config = dict(
    intermediate_size=256,
    lr_mult_o=4.0,
    dataset='wikipedia_en',
)
Each number is 500 + 50 x the weight over the matrix's rms, rounded and kept within 0 to 999. Layers, rows and columns count from 0. Numbers have three digits each.

# up: layer 5 MLP up, 256x64, rms 0.203, rows 29-128, columns 0-63
# down: layer 5 MLP down (transposed), 256x64, rms 0.0465, rows 29-128, columns 0-63
up29:575502550475492530531521483482439540512423446510446437518572494523532472538603493570494442536465390488480417483483576456546582486489507374486458517510549489441501424521557567478527589478454546
down29:536443515486447431522450481511562415510545492479542422558515571494449508539451537428560536490452552465513552430487498480449516491432503462471474560495499452593613521553550416463507438574544484
up30:499483592461516508513493511575659513489452482445461527572511476564460419362481460520471484554558435469491543519426429487504549515484521398460446494566436540493453516552535538528555481493562480
down30:535529522549422529491494464543493599508499485457540513537465499449454477571443485452508509580523503504533549525522555527491481472473500499523411517555511502495363478410464526515548473443484497
up31:457436619620600497490513431508505486561397460550567513501485495540427425465521490454411484521523524467512495489486491489546415633494553477457568596442440465512456530590475516485602438442514494
down31:527610555474534435467537493479500627539449460401460508494499559426598414486525494497500433614424525553506426498491531531411514386498486533527475471565555513518505568398487475531521517536421469
up32:521484533527517540609582479440427493584501458534516500500560467413520436544378494489584565442479554488445482427423515530515487526521474514428502571435428546471407571510475520539574477499538473
down32:492558583446457428510425510619524543446526601468578472471477468413374483516572494441528506452513454496487527452516561604501539584494610471535543512459556490424518542373491524507400454508494431
up33:470421473450543526394500536513452480596598525538456435520469444479549454524453617565511485558551518525429596504410532496539481391505422524400442549569481456408498585389527492562585598499493510
down33:498600430517520523518413517518488455563492457445488431531500443499539368474476568458481547496541448478594496496558459464588549621426692539597396428376541523439497438475442588531448483572490493
up34:409564507489531475516540527455551442440495460562514469408508481478577531480565454530538479582423528476434563559571547517442500389490478486478441533465642533485560499519452461534414500576473505
down34:467479554483532466534481526496454410533529418508518468527434520516423525543489413444409457583450523544467345499580572590552547524585520546488517478550544477481477502531398583559496561502501406
up35:453487561457609491481568516428462467601509517510578560527592487510468483449512493537457533471470501576455559479570526484540441409436511537462503546419533481471410501614575520385348509479516429
down35:547473562432623535478551614520498460538498579595496433522594544474559527556398560411497497473428477466392499533489506484536530524382396531593407473499434423491489423569459383522385534505531641
up36:535515487494533508567455496423530445528474381426543544438559494486540516419477451438492596453475522484409603509608428501531423482501567555566524468485518532471527572485526489492530511518515456
down36:445448428540556514520491446535542582506514469419580469513465538516497416433402504472493496422469537472549516522574525509496604506367459502422570515510565559411491467432486429579569637503534561
up37:502439547567596499582534514507395444414472484580528471346521445425457440516537429496423512464545519586502483542532595590588483557541446460464498524502544489504436454471446592488507488449577526
down37:479590607458478544449466504524508473490622525545434533619489486512470460492511455442475531592547446476565446467529457450479614443587406462491467467472484524559490508558478424491486528506467506
up38:465485595546518482615506422470522480423462458481471660515428437649493520387525451544454523483491486520545448492440446495502573513602580442475503492456547403416432544629462535480590520429444592
down38:570518422426454513492450496580540518499504535576556518492555405445487482628537537583475477511449536568412624620519529503514471422447443521481509437462473443431515487426461559596399496463534534
up39:493502469469516561474592542465395475506539473464477415405455396511549551562520524470453473509480504544535597495472469499434485447485439546548545473485439510482560580480540476530527615479526533
down39:521465563467469499485511467522501538568488480488493419540583562445551523461395489587565576481515540438515462591425477549496457504515463398505511460417563487510542443579485511519515419484500563
up40:513629506524462499488478544581476520503472536463442487507507558566533441458562489484526422503447444498435475495472584420521471332535529466455459425498542507564442582598543480456558558527495513
down40:459514530515521505582434584541454564425492604489516503492509502393453542521520527507411454498499535446418456471498567430499490488532511524498432570514474523455527487615510437520481495557529461
up41:448407523540513579427518450544504469479525468512441512473523541452415501453404505527455568577579517485510548418416537510536627537458495558439430535556456533538517479495532520497567470446554436
down41:544545514523547567535507501419569487441528450588495495485513507568384519588495515520517407592411558476484451496546478430475525416441419464586639440458420489557482448480537491399537620534481455
up42:463483591448541447519509546575553505495467447453549483477529448478490526476457518431487533626448455440479496520536521440440559597575421642547493460519369478440432528472533485614494490506567442
down42:513407517517555480494473534495505400530484551474446467486452511517551432503534401476519431518546517480439547604509557547533470479512553519578553467501460548450564463554457526406535506516527428
up43:439521496553585548465550551569453465541481554440517570513445463478536480540474495562456490478539413513534529549457516499573483509475431435455455544587447483448439500502446517579506545478514387
down43:524596475531506557477441603470499467502493514466406554507413521464500524550538426473544480469484458492472475522533587522523480403450417530521528488495530566591526470516467580509388512512525448
up44:523486487391562469454508503550430498496537467538513524546595585504495504420567420535536405432545531496575464588462550521455484371518565504494525435434450505575513560473550471461507438576465443
down44:578426538448493478488537512443551507580469472472509489585556547429491513577477524541450460388431405567554516490477498530531515464475545437546447506448488620515523524549473401467520457537516515
up45:569504534542571526468507502559479475464457452579464440425501632474480501501473473501554487419556454507474516530483584538577453585469455450430490403388530474487548510499472577463487481493486587
down45:501484510445537489482564550564666486588533446350504476625436499570540460560557468506487449556539493444509524461442404416497551482442403524510514522482547525525450509492456463554431528451507499
up46:500499501500499501500500500498500499500501501501500501501499501501501498500502500500499500501500499499501500500501499499499500501501500499500500499500501501500498501499500501499501500501498500
down46:500500500500500500500500500500500500500500500500500500500500500500500500500500500500500500500500500500500500500500500500500500500500500500500500500500500500500500500500500500500500500500500500
up47:449642501441535417424551486512513552401508503455462544542604417545498587421500520537499491539532450494473606487560467550510557461642474474385576518408524419440504500516552486477496517404455505
down47:493510553471526529504475464524570507454530453479456496426559512523412534550483488493503521624422393420442483513469586537460535580488513448563541554485547467536499431472451556522424546492470499
up48:546504487572461513512468589511483473505557530474513495413494527563416496461531427501499474496496523551453549503483450488463606625492537435475429591567474544376507565505456518363555439514506474
down48:470498428447471512404533441506504537460465531531556412573447490447535543486408521508559458541439521438536430546554566553527537500418462582542489419461513442452527594540588522416516553488615507
up49:420629489498513499494532492510468505474563567490460534446430499537528513521494521456482564541466506475547616555515425451438522441503518542486458494516433466476459550391530451545485494496462574
down49:491385448483463480522532546442511600528442493557529538586577424474512545564475622495522422475457503532524462480550486443504545533502419558488416498499542472498465548560479512466517410422462573
up50:416470492524487535564525409482498604437367464503581532441530469532506548501550554574530470500622486532478548543504441498470462542493476547491509638444432511488499513446391439469526519473466522
down50:559500467426619399439475560546505456538444544416515481473481483495504415471538551475456507523542532458504548507493487536547504371477516516439518485616573545490542462487562433536462523500489506
up51:499501501500500501501499499500501501499500500501500500501501501501501500501499499501500501501500499501501500500501501500500501501501500500500500500500500500501499500499501500500500502501500501
down51:500500500500500500500500500500500500500500500500500500500500500500500500500500500500500500500500500500500500500500500500500500500500500500500500500500500500500500500500500500500500500500500500
up52:531524490507344434491449473584475437549512524545465521547419448456520560550552505542419482392561447480492558503547495531453498510458545544525469479465549540415581570526475551526558497455443500
down52:488512502492561531534550525513407473427480577516475617507566536586491514472536443509482527494422483520566468525516536419542501414511463564489579442471482458496489502391482472539423524470531472
up53:487600482472474595441478419562454451511511522364468457623487521476498512562490541451485529538504532506505501526518418452443537524569464546572627557514516493518415453466523509459444487546443460
down53:622419482566458580470535517454446470434466461595509484495506526542558467486472553488543464476535510478482419545536383513581554491546509475497488508507455568515449563450433447504510497544432547
up54:449461530410597606511523553448513457468554493486574447604413525535492462450487597458470471499488466471478488485598467470523495438479490452484515551560513540494422576469506491632432435484488519
down54:510521520535429461498518343409447610541476502512484577461547605423514533558451529484512456503524507624538457466484548551558483565425434549465487524485475449536555464498482479470546518507490400
up55:515532471551486486526546477503519497550488522506548475588483384447403481504539485393547415517445598489397467487541590424504559548543529530570465497423544500504543496495529537494397515457479503
down55:547492510558540528476524533462482470457536395457471521439432533365562508520444537539480555437476495444416539512533558527560531464438486580535470542379567503492545479583501562516560426474527469
up56:499500502500499501500500500499501500499499500500502500501500500501501500501500500499501501500500500500499500500500499500500500500500499500501501501501501500500499501501500500499501500501501502
down56:500500500500500500500500500500500500500500500500500500500500500500500500500500500500500500500500500500500500500500500500500500500500500500500500500500500500500500500500500500500500500500500500
up57:439502418359500475512495510524536456480498483415557619532568489456448573506507455514538511548583476432495453498508530450539616428527476526497610554402499516442430529488574493471517496467521602
down57:505485550525498449461437457483562510474347498500515546506463608474490549432522479396444512482577491480622509539363552481552503492580466446523555434517508389560538490457571590443558544538555506
up58:451595487481604464486455491496480426532519500471465551493528520434573481475474468545380496577524524474505504526476455500549459501474565523478534390475567469475532512519580550475478490532541453
down58:494539528477486463521530563412561578487538538536543592557490545455419506572458549531536486540395408505444537477540424449421509462468521484554487546500534377498415456484429506406500558567524523
up59:415511446506483567603544458488459536512511551500602493433515460560494396468359504563491530510518550398507464536446505555470397520448533553517489432446576545439478567479660557458539477483441527
down59:563517511468519480561486473483573472492498441453503525457419522474516349539612455446547544431499525535419521496483582476448426460547587526553489435402520488530534539530500560550559559406554486
up60:461501529474545542468487503513497466434431487415518499522474479523543506455453472547576529457531487557481527518499441547477531429524431488519516540603454499568570512385639449487491424592491476
down60:621539537502530465463611466543551494535533473461545516493457518449548497537506462531460493504443561365455543487428490491480487516573432529575541466435533543547472556535411451425360530537483498
up61:526508588515475503508541511596451554503443537463489512504496485379499472557528429514546439497510595507460561455482550459487592434457573481614369498538455492516533448430445531543422462480549529
down61:446536496539556535448534475464499453452445503468480439588486483455507470594560499581455439483466411542508493601470459503537455552447495588498568516587468502544444589491538428378519591551454499
up62:449573517413505533526496532508472555413475520505482529448568509489448537488426544539410409494499542519445516525448502551515494525494468514451544535543466560506363491505477558497550464522561525
down62:542521497508459503395461482575434497404551494525432562555421526539542513568515504422525508448557503533529513468529550494516477521421510515611465480550525456482470525429509470463451501447506583
up63:612521450463428561505461461550499530514550475557574478516551466498435612455513510492464509479442489509370405517441585530534494515530545436536593599468316444558478491487538490520489440489464551
down63:479604470487518438460421477548544661558537525501571506494487444553449522388545448434432590425545416538487506466437538510482486541522637478529541489586451516442478529527473470468421509445438530
up64:477497465396567445590572550503537474564411507483503506492520398509494457632579514505474523491500456472465450551456548594419447528499518494516538473478448526414514519508578577493544443505454480
down64:466519608436507463476494514472469439491492446532441454548549480534564573475539522537477467446548558527474533508474481446441539562540417478450503538508372452466587481512512522537497506557479587
up65:510446520530474556581469468531520472478534537489542497402508486432486570549529535475521482530491465513559523521515436409440524571527503425404457578560510492494472495497586429490546477443469466
down65:460448451470502446501544581547516398445513571477533521574493536551468533465435486480534533536445517424513509501575587585517473480448473517531525594479512445508517514445533496456537408432526480
up66:649446473541494494526486392502534387555549480500618575430501387481550551538526506515529499514456574501477559491505539433506484476497481437524488546596513449390518445544517408526451485491473467
down66:570563542485588480483482570430486408382599559496556497525503585667470550473513512484499521488534430418526487474610543494494428479483455421463527465495466422581467411443537455496505547516487533
up67:450463577554561448425548566492543485525483443431458458603539465512511554453487567460488542475471473465481514548541516451465496532608501490569491523532526428444494541419499563500382477413508595
down67:486532446551493504487580434412501486471583584455508477452500581487468485453463484512555441543456499455496467530472468536474512497399514481534417557474582512517555434553534497516624558517435518
up68:456511455485501502563449486411531570532456506579503403548510472488536570516490509493490395502435472484442529476522463483514563529570485488510532464462521504476430546491522585556536590415498481
down68:505363443491503515514417605476510504510578480434501493524522532485534426492433415563474448475480534558476560460435524557553531524508430532579596548447513467469396480380587606519592515474525461
up69:365594532534493549550519523526468456428440567450537420545462495525457523513571547430459466559463387492506495586501548509404393473461492503515600446427470582571434402590572543505536543563498486
down69:456523504428531413523543489421438405522561387437564536473429482498505516525586539553465548495455543676593548442461558603507496406396428509491470552427522646509526474503542447487467440578474517
up70:404562462487438517490501357499578549467543534597465510494549411517605474438459577572434470502443530569493496483544536483495534473540489555575466507415528526540443579483504457453536568432440429
down70:492522553489500475503452525484523471621512419465502538526432439549480435546544427457483526402537473474475477496503475460498442548497508520478613544516527444472479469504508515527506575578581533
up71:483473549553529546517425476587512545483459448472527480557512489430519462530514411448523451484509507473521578479441475486499517492544520435563556560559673500397564467437547458499518448395499470
down71:473596426492550538548515522420487524505513466492491581427488558477544447487436472478495474419500444494491553446484427580457534549458567560492454526566473456505433456539432436612516499596467619
up72:457495502403506456477561569545486495581588619538512460505477434515469458546596412483533448464547473529454441497431522430466523466469510600487480476485461498500519482555436534533510547527586473
down72:510465493461529401518559496462525496527510381496501444466464515434553498470425560536557539598495494465458589576502439518573474560500536479390509448631524491558471594466464451450453489433540563
up73:466611625534577506482490435602426505615451483464430559576435507458481486508435485512611521485471455458542475462464533497464532503570487569490535504495444498587445542476545459506521432380470462
down73:505522441447509443515525551487519538508570483548539506373454566517484489437558543462512541410420458437575414546483518571478524525537481577537582507495506489407583473452526507483422480518521461
up74:518423465428509551522538483451472534600519550522447444448465501534488498499633533532424547488427608479527544519444534378449516478506423543545523476387482493526514554521552483528532475630452418
down74:509462551434574574499516461512439468471496488505527481496528505534490558513407555479546465520507427497466478555545521526528494552480514407513507399490546457515557417502533526490508460491485502
up75:535401416561419539472434532527501530482486415501447509492508481514518449475493490512587512527518512482433507517507469492501531515432502480470545514536570554480410477563544592551541490460505567
down75:526407487439493478502487500540467465538483528489489490543561506482408611479566493462474485479549432544588490403495524522498559464480509629488485475494467460574482483469557522436493566471414519
up76:456467525405496523528521511555489459459631543548489468499397512527444544514565523544527414551484491432492509513480580510405516467523491472482495563511473506371446507491376485586521593583530478
down76:499540449427441510492568550464504438575391484437474430455484523510509520474475548538484544655540487528545413472561509511566450581499529455446468479479498590486555484486616562510433488467494443
up77:568578559491487595500533431464510449443559537559504469550434582514454492516559556431403525461480400588473499489514549471547552540432475490475512475494488463524427538585469479489524487509444450
down77:495476525517478500447556549553496561500541399439465478467612506502538411412471513465528460507506550416469532508438431592518451405550579455532539448475505523451537537536498538530485539422483613
up78:485489540573443527439482436546435516547558485524523446425468544460566513456481405532585502432471526515579552542461519556554547469493538537482473537441471400443566409444524506474486596437496590
down78:470481552484526490562470539485508498417497620491499520482507442565436412574572483521601524533488466475502460506474564526394523546436339506527539473511456416570494538567485445454524540548466471
up79:442472502517501597464569453417521461479458500539546519557448522452507541482578594486536506552564510460550508432501484428462528562578520448520481543493437484490438441486488439492446563508499523
down79:450515473586511438490492569495568498456503538450444504479528509491416479460436457533492520471471504554504540513468526513502449482468546577480517501574489489538507610470446529396591521467561466
up80:509422467457505472466397528506460543578489542534651410555518473535469459483533442449454616515497470510422464545416529484487557432437566470569499443544549483570515517512534474542518429595556460
down80:505497534520461543409563421544536525513448542517490466566462558506582504472411558539447517509514408517594486547421472445551441410500501499500434590538502448548563546455499392493573459480506535
up81:506543502440567518501476497550525461474550507595486570536499546496513423503481538561529515493503457448530501535492563538465477449557555465488463480424456529517366487489518459458533454502532418
down81:518495544480497433454527569492494454540421410525474568485510572458470509485430610468468565385562413511568496495617441551565461471452544498480413611509508462540473480524446448487491602522496532
up82:532519518502490532542461495497550471480511465474433601480505440548501458508489439451532428549496518504411486544456417494433525570584470583406516526455442547550513497472490516552567554564541411
down82:472478473441471439441569479484521514476468507548546532455530484513483618583484460525488521476551523461566503556526606441474420548516535522470506511593487433461508501584527463404411440471438607
up83:464529576482455448432500509554450538482531512519482473503537473390495492510513575554486490466497437503458535523479576491513446581537548566456448449544362483472601624473494502458454403561578516
down83:487497495574463549553517551416528426441574560476489630515534466624452465497548495542436445512472566486547583531432524436536579504423432476387498501437531421486488587480494460519494392494508523
up84:452467475526528468459574494595515471481539528480484518486582468566522414655473497464556464502524519484421584470436486442562452432579457546522469492544388494449532482456535458567544501497519444
down84:461541502478548466529453505439520493521551494532461461445487524516536501411462482516478483548464493468502461563542492513571584513519491514459489468472578433505487512535446551508536411491516528
up85:559545459552507517504449455634513527548454416471504468556587455552499438565453439583566576445553510489436492447571449566442420584526576384484510461500478534492521486425489521542393471418589443
down85:546427427441444472551531590441450400477477491564504466390444555536574561594446442596519477434470526650540536540428387519530491474517565553434510482491495566430501367518609525445500495604522552
up86:318530447503593491502388492596465491482601605532548494555572490529534402525526392449497498536543532550560463491526571486477495509442546478401520495461486487578397531435559537461500505407512508
down86:487483544412579496528403534555522578499538511604490445516477530475618452477534436492516463565519573534508492479495454512462492496470531444523460473462367523516523456501456503445526603562433440
up87:429528516508507522532500438454602539586528499523490496543484480519480374434518474493495459478520504504534444537480613474578515512501465577508493472460606554445440365525456501522615416499459483
down87:530534488542545442488428512524531487439513547502623463561476585506502503460549514466468614480508454465477541493438496554498462492548496561500473492564523459472430459570487479460488455475460452
up88:495475508522526601477517546528511576408473520397542538465587507500428533462585486407489508556554478546526382453478442462479447564473550515585544447449502418432422548483472502538625529436538530
down88:583526443627521607515428482558444533443524551512500417419479426442579520447572514566489529460479559508453466492535521503561466445489474474524507432550530436430537462453548446550507506442508575
up89:520521421509513550455452381425574430483508495528549516460537531490527520491526475494584354499485555455471405410558448481451444540602554497506500488527520535485492502543498489505599548570521501
down89:418516556525531548401504545521528552582459539505483479493422577569499583509542407462389544445532486470546519546472421524549396480532492518445457481530474474530482503458601524520488527489424499
up90:509566525504580482451571473466498431465505504582450546639493476560516464516465380457444527444494491597498400440481493524490527484478540492432420541487522474494427538445554578570552480508495548
down90:551508500506471426560478505449461459549379489525421402448498521474521442552537670444476501621401535556500561468502532451535450463551506539534529485539469578526560545548568447430436456532404538
up91:454546502535538550506513561466462532467536538506458569475565459474510488539461439507509408429502425540474436571510488388518463524449490563481595495590505548469523513446600469481530433529501462
down91:523372492578528392515535552415540505492543448522543499558525463408453564523567562543558583532418517411410468468463465575467500453379556500563568582471519501435465461489447449564535482567537424
up92:632491421466467438559562383520479452425550490526476495562617567550468477414472493508564536487511493511452555553460507550427494512466512526455474492552433544525427507546479451560562441506496447
down92:431429471534489556447488522501393524513449544410428511605465583464435489587470505585426475596489453507573439500612456515475558533484522531538533520473413465550416507529465559503485474529449546
up93:528480489425434546511525492480364486490513528534503591505535458474544473404480426600581528484527514557557585492522532606503534412520493458435599371495554398450495579462519518440586532504418403
down93:447507533502564539503490542526441476504546515421498510493398552528642450452454394478540543503497446430566523519628488446586456580497550523467460491523508441429588512450513529477467590460471419
up94:434544513475587492487491511524589475419454402496488406414498466493570525414588507580478495586398492548456480521537446462546518543565556401532639512550503517487411512503468495490476523534464539
down94:526530507466496440516571557549492479475524547470540525406518417522502413500534520513499505500474547474511444513484472569492521481469486446480500456597549416488495530483425464555564481462611498
up95:448482544450514448430437518537515570526500482581535538503608468601475480506525531514535514439515548487408500579500470489461536423499529512383542475557425511453492495509509494473514525430477480
down95:536455484457501515464484530534498489462446516630454531529508477476494510557494567498510516506462594443422461506586613455532508467424431434448519512518427462563491534493446494506481500497544603
up96:467433460554614476493531519505498506554439541597494475461498445559457478431640475538426479457627553417499447536476456440515407470471572478482509484556508484437481521481556528525514565506493467
down96:577451479430499384498632537433505606469511470477471489468476518522514447489489487477559494524496490434484503466474473495545570498503497463431532509585545559515548533433561523592449448528480497
up97:470507504520469507362471482560434499587591450550483464571432589533466564428438437518518500520488574535412505560535500485478557475484486468484549597453463490519521593421525511507387550471527455
down97:463510475456564518484500496506496501392420466569441554492527499457423475500553489503519500480544420475484452497518532532494491479467533575474480478593494469505547497580457560509430564552502542
up98:406470579429488507529467448599449491554449592459464450522550545432465516544467438457534471513495514510528611524575500413508485502454524507562569547514433455526480520525498453466529412558503490
down98:537522451522495496607533442498532497437373422510554508401496518600448575496593440541546514504533497524441467449408442547529481454504537448481468514546507494476518468503517418571473513585512534
up99:457550565491477445442450525653528481459533498369512561495591430481452563507517474531496631514508484543595596432419514568422527434469497537519517482485415430458596611470578491513547475443388356
down99:563507488494493544493468370450464475528463573569497438462479548515515512474548451567587490481436419504579433564450436361522520480518544569455614473628571396610372510467509528499478632409529525
up100:511553410529407578476483558466488519466510511460449566544481463548559473440582482493611553556434444476442573486533483429484509499484559471427487515395501476578552531473566495501504478510526453
down100:452582600513540499427467436450473515547522479583482529436475497552465506528483547478523550596532550419492504532461516430533501472480456431568487495435453478510515570536485535475412444572484517
up101:472420532532451520486422464505454475552535518404568453577581504525451550514438380409551444396540586540488533534507563515408512473512542605532510551530499502502431464511449509487488539486561517
down101:580458497434543536432501466496520466538519437484468405565501494619491537509510524538467567501542536441565482475494483511470498534586515453492460482597466557548469548480459503542407457447458452
up102:469552462498474484529514522488557440493517547455478549388439541511462521441544465411480490498584616535388632571474429467495511524512497599469519549495416451419520467524558444499435549502542554
down102:451440471466512407563493522502528492600436503553555513488490528515590461451432561507464438465443494503528528504464473544485545462454464522548507507532498561509504490594568477501497461416435565
up103:460418410511525541509496505499530529474450511511486453579454459476509447476529551425472438578525527492535559527416510455459489580532521435620569480529458514508479554446612500463567416524486509
down103:602505605433457434538544532419543528492496465573385607496546447452477566549409528473477572474404524480539472548553506510422566470467446493445436592579457486530476557555450541526488465490469483
up104:377461565421561508533547530588400494518545550464424465457424479514452352544480471525451430515565545504554495422490536476437535453571546541506536494493523478417464578483544570566496561539463557
down104:560543495454414494519569481419555595499479428498529443591504547508552545367484553442522582472577475452431448442512506452566437536480477518536457498510523473440605442483503463587453548471569507
up105:529425548557464549461487454470505512470529573534487446502528432524455578487520499496501581414482508552517535526530484540517521418497512585449499393530440555589443520438576472452496463487477491
down105:489474543458419518589511523515515519511519529523503488537521468492501535501484522480457472524429467503450423433510500529473522544476464548558495590455497505525522419464445541403546557512555503
up106:473436435498459530435430527470485402511490438523455537491483489541440517470551459454518436536433581526500492655474478524499561573607550543496503596486488453456578535467420448536507558515529473
down106:476499455493490494483512521470539492420571567540564604502620541458472542602494509449421580430492467485465490460452619611496439520465502483462359519502356550554463528519566434513450514489520467
up107:504480481506559508574539448500469429454474491569504599519475446493429417478605430446531548464474500551520566484384496495570526435470523456428531447505507491524513478566459535546551465549588491
down107:440508471489502473569618431478504498490551440507581506473513505451376532515537548505522536481461547548493518440485486405513544515563548539481530492452473475603390493552525383466538402549492544
up108:483437567488557558488614593475408404492471520501459545501461494428445487426457474452523538532539514502610566525472518477587445478587482551425460512507550451444473534506538491457486506438591528
down108:533507473482465541543420473503411600379432597525559571514483570499490528558543475532518525498483555476569546474547447452449509563497591491435516438462472525504430517509541551399502462559413469
up109:546549628458413507558474422483520498526498498606552450441420501489511579440570514504419390480476556506517584525514488481540545544405551427498512514545467500482501479443499472485488474590474469
down109:502449423529463571510508529493509576400484545412539436543526519533542451535456541542461503498596362400503506505501531505492490545525481548532459410429470633489540472507543426457452610573493494
up110:527494630504410561519401482485567517486488486526515512539447396463490509533507418564507454490481564508514530586410492447522575619563494449427569470578500495401448513455405543479494528634484418
down110:504370496485461488535573602472510565450511426533632526387457515395509495460386450622435549547490505513526481509500432450612476542536481503527477481534477564434497497447405545469514502646541566
up111:460494579512475564487507523523508469506580498473473521431496361395477469597384566547477491523426533613530449509522595570452462581535499484496409482505557445449510527508551495539467559484463462
down111:518500493517454475403498480496504507549426424503484489520490569567587417487535564440485463565511483485488451472533460439486532546510523502545478529524453541560460464536489490558561486470522505
up112:473591443567508507426483404620563480513503525500422502531464531441555462533505428457525447533522550491481479526516527461643431496462516517548474434413508508543426495552494493510505541497472515
down112:488499557457469480416481520504530459495543430620504460494524488607584535475599511504460514583553497540543472516402474587480470522470382400597512506412466474502524470429549399453496449576581462
up113:469625522487515525506457366452456512526418516462480483482474459414472622462539536448552533445548447524576554447536525429500493511465577535606494535411463451546549430561512495477509566445572514
down113:403498478409558506508531531537465483456423481545430596600551539426474524493434473470542520564578518528554494493541530537567581451541508534471480440477454508463552504527475450394534466546446408
up114:538394527445529447499532471569509504528530443433474440427517478487457537450550431480569488567462589523461455584471575587538423451495518425510502511530537361504518621444502464479536451546591531
down114:466486565522500403489525534416573495467461587501540529417466593506579439405435497533469543489533494569497476428553483577487495506566440472517412420497552497592492538494457427663522448472458515
up115:556459534536500540499422485480513563532531496526370502443479482467547518439486497591503461514492555531526635530522532488490559401525371484437456393524478451573459591562580433505496430517464508
down115:524511601533570483436577431519512479514479467467539558507568444537497573439490542482460556538513482375413502486567461506557523565532517490522552493443494536480502448442456500536451508489487386
up116:487502561504431473533497541439454492453520407484560481512507556483481521524494442474491486497540416531442575517447575552465555462488461557391476528529488557552511509454581521474543434524566487
down116:465403539565498487451549509534458541513545510502490529479471547629522528480534651525464505534502449437445336435469513500489434474449507509495597526539543488427604482462495555494485471485503468
up117:493585525477565442512528480418442425436507460526455477500555473577552497511534512489562454525531547515563515516451451501505414444644504544513468564460467511459585509454552499440444466498504490
down117:537467457484461485505450519556578548543456523445528443486589505505410548514525470481472499536508524460466470454563512472519554544485480473476453489571501486561474545388490505624470544460504479
up118:493435452449476575516604554492450506469549523464515434491417501450506433470410518469574518468516472486465532359579510476531531493589544540462573517488555459518441458483534547543535477507618477
down118:472552537490491496439350430555562444634479486564513562542598533524464568450565448583454489476507608560490430545400503460502465542454518513528456509518434482460543452474471496511507441492435498
up119:475554507464453558501530483544512469505575407401422524563423455436496451492516494500517554463471460529474505546456586536530564525535411458387660435588495442452467586529560479549534495460534482
down119:503429499564436550581535512536576519512490491516483428511509480468504502392495448560470465469513462476459475428537626578599447432450522549600495476432538467481468478518513475533495522547495473
up120:490495523518433556489453435520515544524511494517503469475471484497513563416570555616586452561424402523428411480456469567532530422469523469549425535491472498541514548508570457477462479526435660
down120:533524472516495465485450547511628511449449502438460488528495462488460435460507531526429521445558485495634560631504428508540511562527553558427417523423502475471624550491410460516479455525478499
up121:447375451520511506520482450446502484579573540549480457447559536512507533424524481559462508512480588511544517472479429461495439488608472563573428504517551509439582463521522503458504419551505459
down121:574529494472500530480514477528578496486557369585555488594520469478412476502469528423450532486465504456551531392589572533411503466474500476596538441483447466548550617430502464503456523478407567
up122:559425436433424532569595517453523472546504497518452559579450436586507461465575507451538439505500427569399486509527455438478514497496467476523585492457524473521449519636531466518510487579486460
down122:488546593471526478559561465492502500494543460444436515509486429465604542641500465590443468504526453402451561539482501491474553519540513531457579464492410460533561508454430489578439536419450492
up123:596510497527573549497558439528548501417507491530458490460490436535432538538490513500483491528509528481463477568466436496502530468533525543470473403474460609418499509594512429528439583490478473
down123:482452430516425518451451554500483447521566476464560465425537542458480503524493544548600457571560479441488442543478480484565428462513525530471607491468534469483497461596474448485535540540548560
up124:533476467463461568591576526426563508510470453464501459527550465484545510447452469548562410505498568572464452498542518571495511592539478438461458474523454445432542465561481477516565391567503458
down124:478476585537593487461429484480451475526525557520584540561399558538507433518523511492430533484481404540441502520548496497553526456498491491527445496530476478585444494388458551391537545426508542
up125:571556439594475496372426490533620506512547488439484463517525512457391544414474544384588487539529476459482574540490510466370426484543560462509574435474459593494581543481518612522488540465493468
down125:552497513444405384444467425549441518491490558500497595488541560492408464440535562444493402535575511505583597518504570502510498523505471534562467475516462516489684515496429543495506428437485484
up126:394512425462562499486551542361452484442510475544464549535478444481470589550535504513428612525505407501443480594512536425450511436526523508470494473478507538535494615487554486534498544652494456
down126:492417565541516571445536518511490434559474479473411472546446504473543528466497466543494531539534438536595503585558463520511521563457468478480388479596575509454430406520416457568444541485558522
up127:499500562472499558539479461543539455490495605553410479488502505561535537537561480525511488502439477548462489488591495520453461508540554456440351555543559486506517501484482454398478487496390511
down127:517498540441502494432546543470493392480533552531470524454505665367439513532463473451462476418461544480506535433548535586517534438490484526467538516503534491567546475560547519472439524482534537
up128:503455571522481517493513523507507555521355472493513494437482465607395491438512540532508431419490485473485544591459464574509385570593543576527510510502477416486524516501465501450546485534479558
down128:433552566495504489495566454558513534422501481487584521570435486518504347537573400510516539418551458399456555426575513457446514471419556464558476485450619514546538521477450546511439565543468445